config.yaml
n_head: 2
n_kv_head: 2
attn_scale: 0.219
extras: ["local attention windows", "shifted keys", "gated attention", "exclusive self-attention", "attention sinks", "value embeddings", "a smear gate", "learned residual scales"]
init: "uniform"
init_std_qkv: 0.0709
init_std_up: 0.0709
optimizer: "muon"
lr: 0.0111
lr_head: 0.0105
grad_clip: 0.5
warmup_steps: 0
decay_fraction: 0.598
seq_len: 256
Each number is 128 + 24 x the weight over its row's rms, rounded and kept within 0 to 255. Layers, rows and columns count from 0. The size above them is the row's rms in percent of the matrix's.

# layer 7 MLP up, 512x128, rms 0.232, rows 99-104, columns 0-127
size [101  92 102 104  91 111]
[[113 115 162 107 138 124 122 121 129 173 109 113 136 130 143 203 100 123 157 144 144 127  99 141 123 115 120  87 129  97 154  91 122 148 162 144  95 124 154 120 139 120 137 146 163  91 146 156 123 121 127 103  78 154 104 124 155 129 130 122 127 154 141 118 144 126 115 132 138 127 104 136 137 155 112  65  69 161 140 136  93 178 119 128  95 144 101  86 169 110 109 165 128 123 180  85  82 112 104 127 107 121 104 137 134 147 136 129 115 139 126 103  80 140 128 147 123 149 137  82 134 102 114 146 118 113  93 139]
 [114 114 126  89 129  85 159 178 105 166 133  96 158 147 124 157  90 120 128 121 122 119 100 121 104 128 114 133  86 152 112 132 100 129 179 158 138 109 123 124  82 105 136 130 103 120 168  94 114 109 118 162 144 155 121 135 112 104 159 132 146 166 127 111 169 155 142 150 105 147  89 123 105 105 106  97 113 119  94 120 133 157 146 143 109 123  94 148 153 116 127 132 133 110 168 124 132  95  96 121 161  82 123 131 107 171  81 129 128  94 160 138 110 127 135 120 138  83 106 116 130  89 134 114 173  79 150 120]
 [147  92 156 123 106 155 117 163  88 126 118 143 100 130 130 107  63 105 132 138 147 113 128 145 134 142 178 113 126 133 127 184 111 120 111 157 136 138 174 138  98 111 123 168 136 102 161 138  98 166 149 124 125 164 128 123 120  92 124 195 139 110 137  90 117  81 104 135  92 194  93 103 132 125 130 121 168 130 143 118 111 146 146 138  76 137 135 158 136 148 147 110 121 112 127 141  97 120 169 114 109 139 138 120 122 106 127 124 134  82 118 141 112 112 100  89 147 121 149 153 133 143 111 173 115 129 154 110]
 [148 117 166 144 119  96 120 127 131 117 134  92 127 147 130 130 154 111 118  90 115 119 156 134 137 133 109 127 163 141 149 111 164 133 168 142  93 124 137 139  84  96  83 122 160 127 126 107  74 161 106 129 119 164 156  83 121 128 176 103 147 122  98 124 124 103 137 139 150 144 140 114  90 108 113 106  72 181 145 147 136 165  88 103 135 109 129 126  99 139 116 124 158 132 143 154 102 184 132 129 107  90 108 149 147 118 145 114 167 151 148 120 112 121 111  67 170 143 134  85 129  98 114 125 131 131  98 127]
 [116 169 115  98 126 122 175 156 147 129 144 105 156  83 165 129 114 181 100 124 107 160 113 138 101 116 120 158  98 131  88 121 154  90  92 123 125 126 108 124 136 157 123 135 121 144 111 129  87 135 146 171 169  97  99 150 133 122 121 164 129  87 150 127 159 107 154 115  83 120 155 113 150 134 129 101 119 148 136 149 144 123 121 156  64 153 100 141 128 112 119 134 132 110 129 113 141 137 148 175 101 150 113 121 154 125 149 156 125 144 148 142  67 149  95 125  90 127 147 154  73 133 149 149 124 149 156 109]
 [130 126  88 120 107 119 147 128 144 130 150 122  85 171 145 134  94 164 126 154  96 102 138  95 132 123 137  90 114 167 115 119  97 135 126 142 156  89 111 164 139 163  93  72 124 114 153 134 119 122 164 123 145 110 100 117 150 170 119 110  75 122 118 156 151  85 155 167 126 158 158 112 124 118 140 124 122  99 138 113 134 158 100 124 118 129  99 154 144 161  75 129 103 121 122 122  93 104 162 128 103 146 138 111 180 161 126 100 150  91 110 125 134 125  86 130  90 142  94 155 155 147 138 126 100 150 131 148]]
# layer 7 MLP down (transposed), 512x128, rms 0.0575, rows 99-103, columns 0-127
size [104  90 106 104  88]
[[107 116 139 131 164 139 105 159 101 114 139 101 101 116 111 116  84 150 102 120 108 148 107 141  97 137 125 140 133 159 136 170  97 157 108 112 116 149 139  98 142 134 106 147 112 122 126 170 117 121 110 130 158 165 116 117 172 191 140 138 131 128  93  95 120 150 119  84 133 112 132  98 149 140  86 166 127 106 109 166 190  84 103 113 125 130 114 181 129 165 138 110  89 117  95 132 137  90 130  89 125 149 110 165 133 135 123 132 142 110 129 122 151 109 153 109 136 167 173 132  82 147 130 142 157 122 139 151]
 [124 120 128 140 144 110 160 138 140  86 115 130 110 125  91 110 144 142 116 132  66 134  98 116 114 112 106 151 139 137 150 114 116 168 120  97 142  99 144 127 153 167 139 168 116 114 136 100  90 169 127 169  93 148 136 103 100 169 133  80 138 139 129 123  90 154 105 127 179 116 131 135 113 109 152 155 147 133 109 142 143 132 153 173 128 106 180 140 119  90 123 121  52 141 145 127 149 147 135  90 121 138 135 140 138 127 106  85 126 146 159 119 126 150 118 145 110 192 119 130 133 129 137 122 138 173  98 161]
 [110  93 150 163 197 114 117 127  80  94 160 109  84 118 105 125 139 110 179 105 123 118 117 137 126 119  90 104  90 114 111 138 120 116 140 122 140 155  91 151 154 130 138 133 122 150 139 123 137 146 129 164 127 113 170 126 128  94 141 130 134 121 144 211 155 139 137  99 178 123 105 108 123 130 116  86  98 127 136  88 116 109 144 110 129  92 107  94 145 140 146 143 165 140 161 148 170 125 127 144  91 106 135 136 148  99 117  94 136  97 126 144 134 141 163 146 123 154 158 152 112 135 148 142 141  86 114 139]
 [140 112 155 137 100 101 138 156 118  84 138 138 114 149 103 127 115  98 131  92 150 128 102 117 159 106 143 139  99 105  92  76  95 133 153 143 126 126 142 114 128 131 103 124  97 130 139 112 137 115 153 130 143 127 119 110 149  86 106 123 129 127 160 111  95 140 110 117 106 129 105 163 133 152  88 132  96 125 134 119 133 120 138 133 208 110 170 134 108 135 169 109  68 157 147  93  97 130  99 179 135 159 173 146 150 163 131 157 120 103 136 100 104  97 117  94 146 109 102 139 125 123 138 163 139 183 115 152]
 [134 135 107  83 110 133  77 139  84  95 119 154  96 100 157 121 136 122 133 154 131 150 131 123 132 138  97 141 105  90 118  92 103  82 108 159 134 166  90 167 131 142 129 127 142 106 148 126 155 135 101  69 102 129 103 100 143 136 146 132  81 140 111 120 159 123 100 142 157 123 185 129 126  86 126 129 141 148 124 114 108 140 156 159 151  91 155 159 145 182 146 137 161 108 159 116 110 101 133 100  99 110 114 149 141 131 144  94 140  79 112 125 103 134 120 141 150 116 114  99 101 155 126 161 121 115 101 100]]